Weights of a small GPT-style language model, trained from scratch on English Wikipedia: 4.58M parameters, 102M tokens.
Each number is 128 + 24 x the weight over its row's rms, rounded and kept within 0 to 255. Layers, rows and columns count from 0. The size above them is the row's rms in percent of the matrix's.

# layer 4 MLP down (transposed), 384x96, rms 0.147, rows 33-68, columns 0-95
size [ 83 106 106  93  92 102  98  88 108  99 105  94  99 105 103 101  98 100 106  89  98 113  95  96 104 104  90 101 100 102  94  97 107 102  88 102]
[[ 94 139 173  82 125  80  93 126 108 154 142 123 115 131 163 153 128 118  97 174 155 105 160 191 151 139 161 113 161 145 112 144 172 146 101 114  88 134 120 106 146 155 116 142 129 146 163 144  99  94 116 129 105 138 105 111 114 121  99 137 102 105 113 128 175 155 148 108 127 128 106  85 124 112 131 147 131 131 119 134 109 132  98 111 100 126 142 146 106 121 143  68 137 123 149 146]
 [209  82 118 146 120 137 151 157 148 141 121  84 128  99 138 112 105 104 145  66 136 108  95 129  91 169 160  98 127 106 130 121 132 129 119 120 108 121 117 124 150 103 134 154 120 124  83 139  92 124  97 152 140 128 131  94 131 119 115 137 152 113 145 112 103 135 140 107 122 108 130 100 142 149 105 152  56  98 107 141 143 134 107 142 144 119 119 125 106 147 156  97 130 175 101 116]
 [114 110 115 131 123 110 126 148 147  99 123  78 154 146 117 129 120 121 129  88 105 168  72 146 119  98 164 117 121 165 119 135  75 127 143 127 137 102 118 136 145 150 125  98 130 136 143 109 115 143 139 139 119 122 118 118 127 149 159 171 143 131 146 130 162  93 120 129 130 183 140 174 157 124  77 142 109 129 141 152 119 111 180  90 163 119 124 131 148 153 142 143 116  64  96  87]
 [ 98 155 156  95 105 122 142 103 172 128  82 140 129 105 142  82 106 138 110 136 163 150  86 128 155 129 115 140 177 152  92  73 145 139 128 117 130 120 106 150 158 141 130 141 108 125 151 109 119 148 169 142 110  87  94 132 140 171 149 126 129 181 112 107 149 132 144 133 109 143 126  90 127 162 147 146  99 150 121 148 105  91 158 154 128 109 170 126 119 124  99 131 163 149 129 150]
 [111 118  79 125 130 147  94  94 117 131 125 102 156 111  97 105 123 143  97 109 139 111 151 132 169 110 123 127 164 123  73 142 152 177 134 174 177 121 131  96 139  93 139 150 120 106  95 142 147 183 146 156 141 145 131 152  88 145 131 113 126 120  99 152 131 165 108 134 161 142 140 168 136 166 134 154 115 159 104 130 122 113 126 152 120 121  96 120 110  85 137  91 137 149 151 142]
 [155 169 118 125 148 135 135 119  83 122 140 169 170 118 120 101  97 104 141  87 132  96 132 144 126 141 113 114  79 112 126  99 116 110 144 138 162 106  90  57 149 111 140 142  90 152 117  88  95 144 145 125  99 104 143 113 127 155 132 108 144 153 148  92  79 122 117 131 158 181 132 119 140 150 112 109 149  86 124 107 129 135 162 125 108 122 117 183 136 146 115 135 132 136 124 137]
 [108 139 129 115 152  89 117 160 136 123 143 131 149  84 173 102 108 147 137 112 132 121 102 126 177 112 118 113 116 127 142  93 104 138  94  93 175 150  92 136 135 128 135 128 129 127 102 102 105 102 121 189 165 119 112 124 122  92 159 115 171 115 110 109 106 146 103 116 172  94  92 135 118 109 142 105 137  88 131 136  79 114 151  87 138 152 150 155 122 114 173 128 119 145  94 124]
 [166  79 108 104 120  80 144 154 169 131 112 176 134 149 170  84 132 102 132 113 126 139 111 121 151 167 145 105 158 153 146 103 161 122 130 149 129 101 105 103 114 126 139 145 115 108 147 140 116 158 142 149 136 115 162 137 121 123 164 134 105 102 116 149 157 185 170 146  68 120 131 127 151 113 162 127 150 142  93 135 163 121  87 118 100 136 144 139 152 120 164 124 125 133 148 143]
 [155 153 153 146 129 163 126 118 137 130 147  97 166 115  91 111 118 137 127 127 136 120 182 110  90 149 132 113 104  96 143 159 124 118 105  98 132 154 105 161 122 128 170 181 106 129 144 105 141 173 116 168 133 111 109 148 138 139 128 106 130 123 111  86  81 142 147 106  91 103 114 139 132 141 156 126 143 120 143 126 108 143 125 156 157 104 121 173 133 191 154 150 172 158 111 152]
 [119 171 154 138 142 139 125 130  92 125 149 125  98 114  95 112 142 131 113 143 160 123 191 126 122 165 197 139 138 148 141 143 138  95 138 169 136 136 144 156 144 138 131 106 120 201 156 136 113 135 127 117 102 121 113 137 138 187 106 143 100 151 120  95 115  78 138 130 139 144 118 165 120 103 122 137 141 125 114 121 132 119  82 127 114 121 120 121 107 132 158 147  99  72 167 119]
 [117  95 146 141 129 168  76  78 140 145 115  92 125 125 136 156 116 116 132 128 136 139  89  82 120 142 126 133 156 135 160 154 141 153 130  98 111 140 135 166 133 149  95  92 108 136 148 122 125 115 147 135 135 128 165 106  93  92 121  96 150 124 154 111 110  87 152 118 139 138  93 160 129 160 207 142 160  92 114  99 116 103 150 142 134 154 114 119 157 110 154 128 131 171 131 126]
 [148 142 140  93 110 106 130 188 152 113 112 174 127  99 115 139 138 115 133 186 170 119 130 123 150 128 193 142 136 151 106 128 143 148 116 152 128 126 131 157 132 122  99 114 134 103 105 125 132 152 129 151 140 161 130 104 150 102  67 153 169 101  90 108 134 141 128 132 128 129 121 148 140 122  98 151 154  73 166 118 142 110  94 106 145 134  86 131  93 141 108 112 154 107 111 104]
 [136 148 142 118 144 107 120  86 153 150  66  82 140 118 133 147 129 125 126 148 123 141 129 150 138  86 112 140 150 136 136 110 155 166 123 129 136 125 124 147 138 110 146 166 101 152 101 125 160 119 125 151 140 158  84 160 115 168 124 131 142 131 112 129 143 138 123 133 103 160 139  34 143 150 141 147 159 145 133 157 104 124 114  74 172 121 104  83 130 138  87 134 105 125 130 144]
 [ 96 140 148 134 178 135 135 109  95 108 127 123 168 120 123  95 147  91 157 114 152 158 140 147 143 137 100 180 175 177 148  84 118 116 112 138 154 150 148 156 100 140  98 113  77 178 131  99 100 156 140 129 144 101 158 126 147 128 134 151 107 145  93 112 132  97 139  91  93 127 128 132 114 135 112 153 158 132 152 126 165 128 109 111 115 166 117 130 123 119 134 117 134  83 119  99]
 [117 163 119 151 141 185 134 113  88 111 115 158  87 158 119 130 134 164 119  93  89  90 151 116 120 145 133 130 154 138 122  96 174  73 137  54 119 142  87  97 137 149 124 142 104 153 176 127 133 159 128 170 121 137 114 121 120 118 137 136 115  91 163 114 180 108 103 132 146 123 133 127 145 144 141 116 123 130 141 117 141 141 133 101 170 159 124 139 133 117 139 135 149 150 131 157]
 [103 103 114 161  94 153  69 115 168 146 135 131 112 113  99 134 155  95 120  92 106 154 103 129 127 101 122 113  65 131 105 134 145 117 107  99 138 128 160  99  92 116 133 136 126 136 139 155 142 161 124 123  86 121 133 165 121 106 116 123  99 134 116  87 125 164 123 135 145 165 194 149 123 145  79 124  88 111 125 135 119  90 113 139 104 115 127 140 139 138 147 173 134 141 105  99]
 [164  79 155 106 150 144 115 130 130 149 118 175 135 124  99 134 140  85 131 136 139 153 104  92 170 148 139 116 149 188 118 143 144 134 128 135 124 144 132 109 122 122 114 121 135 133 116 105 144 111 120 146  84 147 132 147 109 154 138 119 123 118 139 134 154 132 162 172  75  94 129 147 132 146 123 193 103 118 140 129 129 128 118 162  84 166 138 158 197 131 119 129 147 132 133 182]
 [169 131  81 127 110 133 150  88 127  91  86 130 160 168 142 140 151 154  88 125 107 108 136 122 137  93 139 114 139 103 131 100 104 105 150 106 150 145 185 131 146 132 114 137 141 135 137 174 105 112 181 170 114 128 128 118 116 132  98 134 106 104 135 117 134 128 144 148 132 129 118 133 149 114 149 162 142 148 132 100 110 142 124 163 177  88  57 134 131 135 142 137 171 116 155 148]
 [150 134 116 126 112 157 187 119 137 121 128 168 133 102  92 130 139 138 120 177 137 117 130  97 166 175 160 122 128 140 132 132  94 106 145 122  91 135 172 180 123  90  65 179 137 151 161 132 111 126 165 159 113 108  99 112 124 122 110  99  99 144 114 127 110 145 127 153 121 151 113 143  95 132 137 120 105 110 148 139 111 106 133 145 108 145 186 123 130 112 125  98 123 148 161 141]
 [129  54 132 112  92  91 114 127 160 149 162 109 131 105 144 132 138 159 107 158  99 149 107 109  97 127 163  86 160 157 114  88 111 151 154  96 139 125 140 127 111 125 122 110 121 141 134 119 114 173 180 141 139 126 154 118 132 108 129 103 176 126 118 119 164 153 142 117 100 108  99 161 116 139 132 171 159  70 139 136 104 131 117 103 107 140 173 124 137 127 135 121 159 132 123 149]
 [119 121 132 101 128 106 127  96 142 112 141 163 147 101 155 157  97 128 153 134 109 112  96  99 131 132 148 151 119 114 133 126 115 123  91 195 108  74 100 124 118 107 128 132 134 132 174 156 141 169 193 161 143 130 116 117 117 163 161 119  80  84  84 176  87 126 144 142  86 146 124 150 107 135  91 127 140 131 115 126 133 140 131 120 121 133 155 140 126 123  84 123 117 116 117 145]
 [159 138 165 101  95 152 147 173 124 151 115 132 134 115  91 166  88 166  83 156 113 122 130 115 108 117 132 115 149  93 126 165 117 180  93  76 139 126  78 127  96 132 111 177 115 109 136 121 119 129 153 118 127 116 126 106 129 119 127  77 127 147 159 104 137 145 113 156 152 152  81 145 179 152 129 135 112 151 151 103 117 151 164 117 128 111 118 110 127 115 137 121 127 130  94 124]
 [ 99 123 159 114 148 125 136 101 122 107 152 155 143 126 112  61 129 120 105 129 127 139 126 124 133 142 136 113 130  95 125 163 179 173 194 142  97 137 126 124 167 168 143 119 128 132 149 138 135 154 134 147 103 126 112 159 123 106 149 154 127 116 143 141 158 119  87 123 134  90 149 144 178 130  87 151  94 161 116  99  79 133 181  89 120  92 121 128 129 124 139 129 106 148 105 136]
 [144 126 164 111 151 127 162 161 109  80 123 145 114 139 129 152 116 151  97 162 152 156 122 161 130 151 148 140  92 145  96 163  95 124 139 134 169 114 161  63 113  77 153 172 128 114 116 139 133 136 111 134 113 124 107 119 143  84 136 135  99 150 145 100 131 128 170  99 156  89 118 161 148 111 113  91  98 102 115 122 157 146 144 145 105 124 144 158 145 132 100 156 136 130 135 100]
 [136  93 136 148 123  70 118  96 116 149 110 119 174 131 144 103 122 103 141 120 157 136  89 146 120 102  98 148 141 168  95 136 107 139 128 118  93 101 138  61 164 138 118 123  96 153 128 124 131 138 119 126 150 125 137 105 121 114 134 153  98 131 112 118 117 138 120  72 121 159  86 102 153 129 115 147  77 136 123 168 119 168  95 135  89 161  95 122 135 157 128 110 115 107 121  85]
 [ 86 133  93  92 128 149 151 133 165  87 123 115 127 114 104 135 121 145  89 155 143 156 165 145 163 126 121 175 172 105 143 162 125 125 139 101 123 154 174  99 125 126 104 118 178 109 144 101 125 131 131  93 154 139 107 158  95 124 132 117 123 149 125 151 118 132 118 135 123 140 144 149  92 167  97  81 133 106 182 163 139 151 107 163 123 129 135 172 129 151 140 138 137 136  88 126]
 [142 146 153 154 144  90 134 108  88 123 151 137 119 149 119 104 148 140 139 142 122 116 132 114 126 139 110 119 184 152 123  86 131 149 139 184 165  91  97 113 125 141 165 147 137 150 143 123  98 125 129  94 160 152 150 164 151 123 135 130  74 151 115 147 160 137 123  96 141 108 133  74  95  87 125 140 185 124 123 133  94 113 160  93 105 124 118  87 147 139 105 117 159 141 124 134]
 [120 103 112 148 151 129 161 123 136 135 103 116 162 143 160 134 170 167 104 149 134 131  75 145 169 140 107  78 111 170 176 113 112 141  79 115 137 165 143 123 121 143 123 141  82 122 109 106  97  89 130 132 131 113 122  96 136 115 115 126 176  96 103 125 122  90 121 129 145 148 141 140 133 150 174 119 149 102 126 161  79 103 113 140  90 120 109 130 119 100 145  85 129 124 122 124]
 [ 96 158 143 144 123 159 134 151  83 138 110  96 115 121 113 125 127 140  93 149 111 166 112 133  99 134 137 123 145 156 154  93  96 128 161  77  88 115 129 139  75 133  83 115 155 155 165 131 110 148 116 138 112 138 127  95 135 156 179 122 134 111 102 137 142 113 134 119 128 114 130 142 139 143 133 132 113 157 146 148 119 104 162 132 172 115 133  84 162  86 111 121 132 178 166 175]
 [108 121 144 134 109 143 114 102 114 109 147 124 166 141  78 150 120 139 123  81 139 141 109 175 162 147 111 124 157 125 167  96 180  94 103 140 156 104 149  96 145 134 125 125 153 152 116 176  90 134 168 162 109 141 127 165 128 155 112 152 142 116 138 154 156 120 107  95 107 162 104 128 107 127  96 106 115 159 137 105 120 141 133 109 155 164 126 158 150 171 162 150 157 114 137 141]
 [123 103 139 114 135 186 137 157 133 129 145 137 122 111 116 106 118 130 105  85 130 106 131 135 126 180 122 129 145 104 120  77 105 145 116 149 143 106 160  68 155 148 135  99 136 127 122 148  96 126 167 110 148 168 166  91 151 100 129 155 159 114 119 111 156 145 124 108 107 139 111  96 104 141 182 101 111 105  97 147  98 120  83 105 143 156 105 140 122 122 145 130 136 136 112 183]
 [120 117 143 131 143 125 127 127 135 122  99 162 124 137  88 129 120 133 125 163 133  76 136 147 174 105 173 122  93 125 156 132 141 124 121 116  98 150 141  65 125 123 173  99 143  95 132 133 124 134 176 146 150 130 166 154 117 132 147 152 123 109 121 138 138 117 157  89 120 119 121 105 101 121  96 149 139 139 141 162 137 151 106 143  94 160  97 141 114  67 173 126 144  91 107 181]
 [116 120 112 164 134 138  98 123 130 134 122 109 154  86 137 107 122 111 126  92  94 159 147  93 147 121 125 164 158 129 109  74 142 103  91 123 118 130 138 104 158 139 151 166 142 138  92 143  96 156 167 149 170 146 124 136 126 150 128 131 198 146  85 114 131 131 144 140 113 114 137 188 131 131 151 166 127 147 114 140 136 141 122  88 109  88 148 105 153 104 135 134 140 143  78 116]
 [150 136 126 123 102 126 153 104 116 110  77 133 100 124 101 152 102 105 108 125 148 181 113 104 152  79 109 106 127 144 115 165 134 166 114 111 173 113 109 127 132 130 149 139 203 158 160 123 107 191 136 157 122 161 113 108  70 159 113 152 127 116 132 141 141 137 101 147 128 117 138 126 117 107  94 128 128  99 132 140 130 129 115 122 106 100  93 103 104 174 147 123 111 121 123 128]
 [170 112 129 120 110 118  93 122 121 101 110 144 158 130 177 143 120  95 143  90 149 107 148 168 111 107 147 124 123 123 115 141 126 112 131 174 140 131  86 136 130 129 137 144 119 135 151 116 102 148 135 174  92 165 161 140 133 129 136 131 129 126 117 159 185 155 105 132  79 120 151 107  41 133 113 136 106 132 154 138 101 120 107 113 124  79 159 132 146 149  85 113 134 141 140 107]
 [142 184 122 117 118  95  82 126 157 162 107 128 158 126 144 187 127 134 138 147  93 133  89 135 109 167 150 101 129 157 104 157 154 159 146  98 117 124 103 129 108 133 172 117 110 146 166  92 150 167 144  99 120 150 117  93 127 141 133  90  83 161 136 130 123 132 168 121 110  87 125 166 137 135 135 147 151  99  93 119 136 136 136 116 100 122 126 130 119 119 102 119 102  89 157 130]]
# layer 4 MLP up, 384x96, rms 0.162, rows 34-69, columns 0-95
size [101 100 102  91 100  97 102 105 104  97 105  91  88  86  96 103 108 103  98 102 109  95  97 102 111  95  91 102  86  78  94 100 107  83  94 104]
[[163 109  92 129 145 169 146 123 120 153 151 114 125 149 119 117  95 101 132  75 171 144 148 149  90 125 118 130 124 110 100 129 174 104 147 149 121 114 106 149 102 165 125 131 149 116 130 165 134 100  88 115 188 104 151 117 148 124 102 100 140 144 118 130 162 151 129 127 123 111 129 117 122 171  90 106 126 181 165  93 114 100 117 128 138 105 158  67 116 136 141 157 121 111 122 129]
 [140  59 108 104 135 127 177 130 109 147 156 123 134 136 174  97 137 131 119 150 131 118 145 158 128 111 141 166 132 141 103 144 123 148 160 141 115 135 138 145 118  89 125 122 103  83 134 137  77 129 117  96  86 127 132 103  78  93 134 116 154 141 108 124  82  88 108 113 130 104 137 118 162 157 102 131 149 103  85 164  79 155 127 145 111 101 109 140 119  88 126 134 147 129 127 108]
 [118 102 127 140  83 149 149 114 163 106  96 122 173  96 103 148 106 119 157 157 138 125 114 105 101 105 108 154 133 148  88 173 155 179 153 146 181 124 123 149 103 140 119 140 149 136 131 139 128 155 118 111 122 143  71 106 122 137 172 107 174 113 133  73 153 132 122 127 143 168 122  81 136 123 105 140  85 129 140 141 129  98 116 156 146 117 136 106 116 147 151 125 114 128 109 155]
 [133 103 105 133 169 131 129 127 103 109  60 114 130 125 125 172 145 135 140 152 101 122 112 109 127 141 104 117 137 112 159  83  97 106 167 112 139 163 132 147 142 173 103 128 146 140  97 156 107 123  86 132 131 148 142  83 108 168 146 151 146 102 126 119 127 178 131 135  94 127 151  87 144 130 160 146 123 125 161 133  92  83 117 141 106 149 111 115 103 162 106 159 106 104  95 125]
 [135 137 118 129 137 127 128 113  83 118 132 133 137 101 125 116  98 166 123 147  93 107 130 129 122 148  82 112  79 128  77 155 141 139 135 120 107 135 141 120 134 142 138 163 109 151  96 139 112 157  89 133 152 188 136 134 140 152 149 111 147 103 100  97 139 117  79 123 175 134 113 142 125 120 114 169 117  78 138 116 120 130 103 146 126 131 148  88 176 150 104 154 132 129 178 184]
 [180 119 113 122 119 130 118 146 136 151 128 147 141 103 126 137 160 158 138 114 125  96 137 116 144 136 125 113 126 161 133  99 135 177 111 130 113 126 141 131 178 135 139 132 150  77 128 126 155 121 134  96 100 108 111 109  86 153 107 121 114  86 147 124 137  80 157 108 113 112 130 106 156 124 108 157  46 102  83 129 100 127 180  85 107 146  85 128 136 112 121 112  97 132 150 117]
 [118 109 151 109  97 102 136 172 127 108  83 133 115 156 145 108 145 157 114 124 138 154 138 127 159 110 137 117 129 120 145 144 171 154 118 131 144 160  75 117 114 129  82  79 136 117 121 143 151 155  80 133 105 138 110 146 118 150 102  78 104 100 109 130 131 174 147 135 107 132 149  84 155 141 128 162 124  91  95 117 141 158 153 121 135 120 134 124 201 151 161 140 124 123 148 138]
 [113 145  76 159 127 123 171 115 127 149 138 136 151 169 139 109 139 128 127 146 111 117 128  87 121 127 116 108 119 156 115 116 104 137  98 148 147 119 172 152 109 103 140 135 141 110 125 135 121 153 157  96 116 129 105 134 121 149 102 170 109  72 116 130 135 118 134 116  85 122  80 165 144 147 157 156 131  99 167 121 146 114 124 161 152  85 164 129  85 115 132  69 174 139 165 130]
 [ 98 133 120 105 149 133 108 120 121 113 111 126 168 145 129 133 139 151 143 121 162  97  64 114 130 101 135 126 128 138 104 178 100 145 112 110 118 160 106 139 126 128 114 176 114  94 171 175  99 107 129 103 113 146 125  99 114 143  81 136 144 141  94 126 106 101 146 129 130 116 184 135 125 131 145 129 130 159 157 155  62 111 130 160 171 156 117 114 110 151 139 162 134 117  88 122]
 [102 138 181 159 112 161 113  70 110 128 106 128 133 131 113 104 166 175 108 173 110  76  83 155 116 148 138 107 155 159 113 117 151 108  86 143 133 125 134 139 139 127 151  99 117 111 117 120 119 138 120 120 104 106 136 125 138 144 113 134 131 128 145 132 167 162 140 123 151 144 176  97 138 101 118 148 143 121 100 176 165  97  86 114 150  71 140 146 144 115 146 132 141 132 141 145]
 [164 179 105 131 107 109 131 135 120 120 181  96 150 132 132 137 154 111  78 130  90 141 111 112 118 141 102 135 139 117 123 150 129 146 131 129 165 151 107 134 132  68 149 192 137 122 142 168 137  85 100 112 112  94 149 142 105 116 112 172  90 144 142 126 149  63 116 100 103 140 145 149 124 152 120 153 137 151  97 151 139 159 138 119 143 117 104 128 152 104 108 117 109 107 121 142]
 [119 117 130 133 103 109 147 131 120  89 136 107 104 137 169 150 128 138 128 166 159 142 116 115 104 142 144  93  80 133  75 138 125  93 168 114 140 146 145 137 144 168 104 130 121 149 141 166 109 131 134 127 139 137  82 136 124  89 191 142 111  95 146 170 146  81 142 118 102  99 127 155 103 123  96 140 130 141 150 110  87 126 112 127 115 104 156 129 151 149 136  63 149 154 137 120]
 [159 130 138 131 109 122  97 128  94 105 118 103 152 149 130 148 106 176 134 143 116 131 102 165 154 127 160  95 122 115 110 184  88 145  77 138  95 130 138 172 151  96 111 147 157 147 125 126 130 150 148  86  97 100 132 119 114 107 104 135 130 117 117 116 111  79  64 143 142 143 185 130 166 141 102 112 113 139 119 104 127 157 111 101 135 101 128 120 134 137 149 148  82 128 120 135]
 [121 111  86  64 147 154  92 145 107 107  94 152 132 125 120 123 104 125 155 142 153 156 128 144 129 150 108 125  94 118 126 140 156  94 116 131 130 130 130 119 120 146 138 108  94 146 114 186 175 122 153 114 111 165 150 136 166 126  93 172 154 156 130 158 140  92 158 105 111 117  89 145 122 127 168 167 138 116 132 111 114 171 111 135 131  84 162 162  92 127 126 123 119 100 148 136]
 [135 103 110 131 140 103 121 128 137 130 157 134  76  80  81 114 120 116 119 142 138 158 122 138 167 144 145 120  95 110  95 115 154 144  90 114 103  98 157 151 102 106 124 145  99 138 163 122 163 125 144 118 109  93 126 182 136 127 144 104 137 149 107 142 113  99 116 107 129 123 129 110 147 104 156 181 129 189 119 103 107 155 156  99  73 110 113 133 119 148 127 169 137 118 166 136]
 [141 107 143 147 140  80 112 178  97 134 101 141 126 122 135  88 118 175 129  95 132 146  90  89 133 152 152  67 132 100  99 131 137 127 117 143 128 171 133 155 110 116 112 148 115  93 119 158 154 132 112 152 128 151 100 111 142 108 155 167 102 138 135 107 125 143  91 120 138 140 106 150  93  98 127 133 159 144 123 159 131 103 124 157 154 177  83 141 109 151 121 138 120  85  99 147]
 [124 141 107  74 118 126 112 129  74 115 166 119 122 154 132 110 128 129 131 152 150 130 116 127 143 132 136 135  91 100 107  94  89  73 199 133 117 121 124 137 108 110 145 134  81 109 121 124 170 119 160 157 135 159 144 200 131 108  87 138 105 162 105 111 160 111 131 140 119 134 118  93 130 106 142 149 139 149 138 127 141 113  80 129 142 113  99 140 151 100 157 157 121 121 123 128]
 [129 133 141 151  78 181 129 120  96 143 115 113 137 145  96 116 114 157 160 137 148 125 120  68 171 112  98 118 106 133 119 147 131 126 163 132 108 113  93 168  79 143 107 131 134 125 154 119 136 127  98 133  95 166 137 124 157 137 118 104 114 136 136 125  96 145 101 114 187 145 153 161 122 147  84 117  78 131 152 148  96 161 158 100 141  91 140 171 138 119 116 131 122 112 128 122]
 [124 135 156 147  83 122 142 111 143 155 144 131 174 135  99 122 124 134 111 158 120 140 112 106 120 148 127 137 159 150 122 114 101 161 141 105 128 142 140  94 128 143 122 106 125 152 101 141 116  90 123  51 117 146 104 122 143 151 136  93 118 136  78 149 130 134 166 141 132 127 110 136 145 122  98 158  57 110 152  83 126 148 115  87 149 117 160 177 171 134 146 145 153 157 105 135]
 [126 134 160  88 135 141 125 107 113 103 158 186 149 142 157 129  95 113 133 130 142 125  81 130 180  98  87 121 147 119  87 116 156 152 140 107 141 121  91 146 149  98 100 118 135 146 169 139 148 174 134 104  84 110 159 114 141 158 135 114  89 114 129 143 138 177 118  91 113 104 140 164 130 134 111 146 142 130  93  99 118 119 143 104 184 128 121 140 120 166 123 108 119 116 141 145]
 [ 93 164 120 110 171 155 178 111 150 120 132 133 158 152 142 129 145 153 156 127 173 115 106 125 147 165 109 150 124 117 121 135  95 127 108 114 151 166 142 100 158 105 143 133 156 145 154 141 121  90 145 136 107 150 113  72 110  99 128  91 152  74 113 118 127 127 125  84 127 119 124 112 129 115 122 168 107 113 107  99 105 110 169 148 116 130 142 103 149 149 181 138 116 153 172 110]
 [109 138 105 108 125 131 153 140 128 103  86  89 175 135 115 138 115 130 131 142 170 135 100 135 134 156 152 105 115 128  91 144 192 163 129 171 131 117 101 120 169 139  94 121 126 120 152  58 154 139 148 136 151 153 139 157 116  96 141 141 137  82 127 140  92  80 135 109 142 128  93 135 133  86 141 133  90 100 128 163 158 121 134 136 129 137 128 126 129 106 126 173 147 144 153 148]
 [ 88 126  75 119 145 121 124 145 126 134 134 145 123 150 141 124 119 116 124  65 143 110 109 145 114 169 110 117 144  96 155 112 127 153 163 121 118 126 145 128 168 128 123 154 143 135 162  96 132 151 137 131 117  92 145 176 135 139 108 113 130 136 112  75 189 110 142 107  88 133 133 137 108  78 133 159  95 109 123 149 136 123  96 142 178 120 154 109 127 124  97 106 106 126  92  71]
 [130 150 106 139 136 114 130 167  69 121 164  74  99 139 139 115  91 182 133 108  88 126 134 116 161 158 121 108 113 104 141 144  99 126 115 134  60 142 110 132 161 137 109 110 115 111 129 143  97 109 144 122 109 143 124 168  94 146 197 118 148 134 116 142 123  95 138 126  93 129 125 128 137 154 109 123 115  96  97 114 132 111 137 135 121 135 133 135 162 115 104 104 154 175 157  99]
 [100 136  88 147 121 154 155 130 119 125 149 193 119 155 123 144 124 122 130 178 137 149  97 138 117 113 171  92 141  98 145 122 119 120 145 135 129 155 140 132  77  89 110 102 134 128 106 116 103 132 100 119 131 129  85 136 119  80 165 103 147 116 154 119  82 127 141 183 134 135 142 144 129  80 137 161  88 145 109 141 137  95 159 132 107 142 133 134 162 130 150  77 148 133 125 104]
 [127 100  86 152 109 147 137  86 150 140 141 142 150 115 170 117 144 136 138  98 150 150 141 127 126  98 154 109  99 116 151 145 102 121 103  97 143  98 160 180 162 152 168 137 162 140  98 147 132 173 104 139 147 140 103 148 123 110 126  94 119 109 150 120 138 134 160  99 166 174 165 115  98 124 131  93 152 126  90 158 133 145 159 135 142  89 159 101 149 135 134 139 133 157 147 162]
 [167 148 119 112 155 111  95 128  99 120 150 112 141 167 130 131 162 145  91 128 159 155  87 185 131 159 143 143 125 119 144 140  89 152 145 100 104 140 155 129 127 140 153 112 125 159 123 112 129 123 105  92 108 145 104 131 113 112 129 121 142 163  76 118 157 104 133  93 133 103 181  99 189 122 124 111 201 137 119 113 102 117 127 106 118 143 113 139 155 141 132  97 147 145 129 109]
 [ 92 138 129 142  98 128 159  97 117 103 102 106 143  94 130 104 116 118  84 162 118 104 174 104 109 148 147 135 121 124 110 137 138  72 157 133 107 148 111 124 156  94  99  82 134 161 161 108 103 128 135 122  86 136 105  81 122  97 114  97 135 108 111 141 140 101 164 131 112 123 100 109  85 137  99 127 153  94 114 144 179 113 113 138 107  95 157 126  90 140 136 118 127 154 153 151]
 [136 178 143  93 134 148 112 122 113 124 112 134 119 130 146 113 105 113 140 142 153 111  76  87 127 150 112 141 101 115 132 166  93 127 123 152 144 132 150 139 148 159 111 143 150 117  98 159 144 149 127  88 167  96 124 146 104 138  86 160 146 147 172 120 124 140 133  64  73 134 135 135 143 165 128 147 123 127 136 133  93 128 115 149 124 143 138 152 132 101 165  80 167 137 135 184]
 [129 129  83 165 116 162 109 146 122 133 134 120 117 100 112 159 140 124  77 153 137 142  97 121 117 128 128  73 144 137 115 133 107 175 114 121 141 119  98 164 122 145 128  99 100 114 138 113 123 151 132 131 135 125 120 131 128 119 108 139 107  93 187 119 137 136 145 135 140 102 129 146 120 118 123 171  87 108  84 139 208 149 114  98 104  98  98 110 144 156  88  98 160 142  95 157]
 [119 105 141 139 123 134 152 124 143 139 141 181 108 166 108 149 127 139 127 157 120  69 103 101 145 103 115  86 106 126 103 114 127 124 131 132 149 134 124 125 140 116 140 107 153 113 144 146 126 132 108 105 122 147  79 170 156 146 125  97 177 161 159 154 164  82  93 146 121 140 122 127 124 108 127 184 118 126 144  90 161 129 127 107 160  81  82 153  77 123 151 138 120 130 158 125]
 [128 110  87  93 157 148 139 146 139 127 134 118 128 114 109 181  92 148 108 131  75 169  87 116 125 134 144 143 144 151 140 116 144 107 155 133 141 148 132 128 150 140 128 132 130 111  73 131 132 123 110 145 142 123 137  73 122 131 126 115 108 142 119 121 117 189 106 138 114 122 107  87  73 118 142 151 159 131 148 121 161 112  93 114 105 111 186 105 111 164 110 141 146 115  70 142]
 [129 134 108 130 128 109 113  97 108  56 124  94 171 123 158 137 137 113 100 118 148 111 114 146 138 126 122 112 156 153 148 155 114 108  55 121 123  94  88 154 134  96 159 137 146  97 118 145 154 156 142 141 132 107  87 170 133 153 140 133 153 160 128 109 184 146 130 114 169  90 155 133 124 100 144 118 101 116 127 142 134 118 116 110 122 140 165 111  86 121  95 114 138 113 149 104]
 [133 124 160 152 142 126 108 113 168  97 122 105 147 125 150 162 128 105 170 142  98 104 107 123 184 116 174 115 117  73 161 145 105 129 153 172 140 163  97 167 128 136 142 136 142 123  97 116 128 137 151 126 116 123 121 146 108 171 107 134 112 134 126  77 142 157 150 120 130 138 145 126 122 131 142 125 142 177 120 172 102 108 161 141 148 101 147  77 125 137 117  93 170 163 143 117]
 [135 123 141  88 114 118 148 140 114  82 177  99 126 131 126 141 139 137 175 165 170 136  99 163 140  59 129 150 117  95  86 151 147 109 108 116 117 112 114 122 177 136 152 142 134 132 169 102 138 119 146 170 138 146 161 134  85 108 158 107  98 132 112 134 105 131 128 136 127 105 116 117 160  94 139 145  77 115 122 108 143 159 119 116  92 134 153 154 102 112 155 133 151 142 118 145]
 [117 135 124  86 148 151  77 126 112  93 119 124 133  93 144 151 133 102 142 121 130  99 154 173 148 123 119 102 138 124 123 148 156 153 120  90 131 125 144  58 150 142 132 112  92  78 178 122 148  83 100 108 169 161 130 172 104 101 114 119  66 119 106 138 137 124 118 139 115 132 161 131  98 169 125 113 100 135 120 130 111 122  94 126 101 132 125 130 106 134 113 136 114 148  92 124]]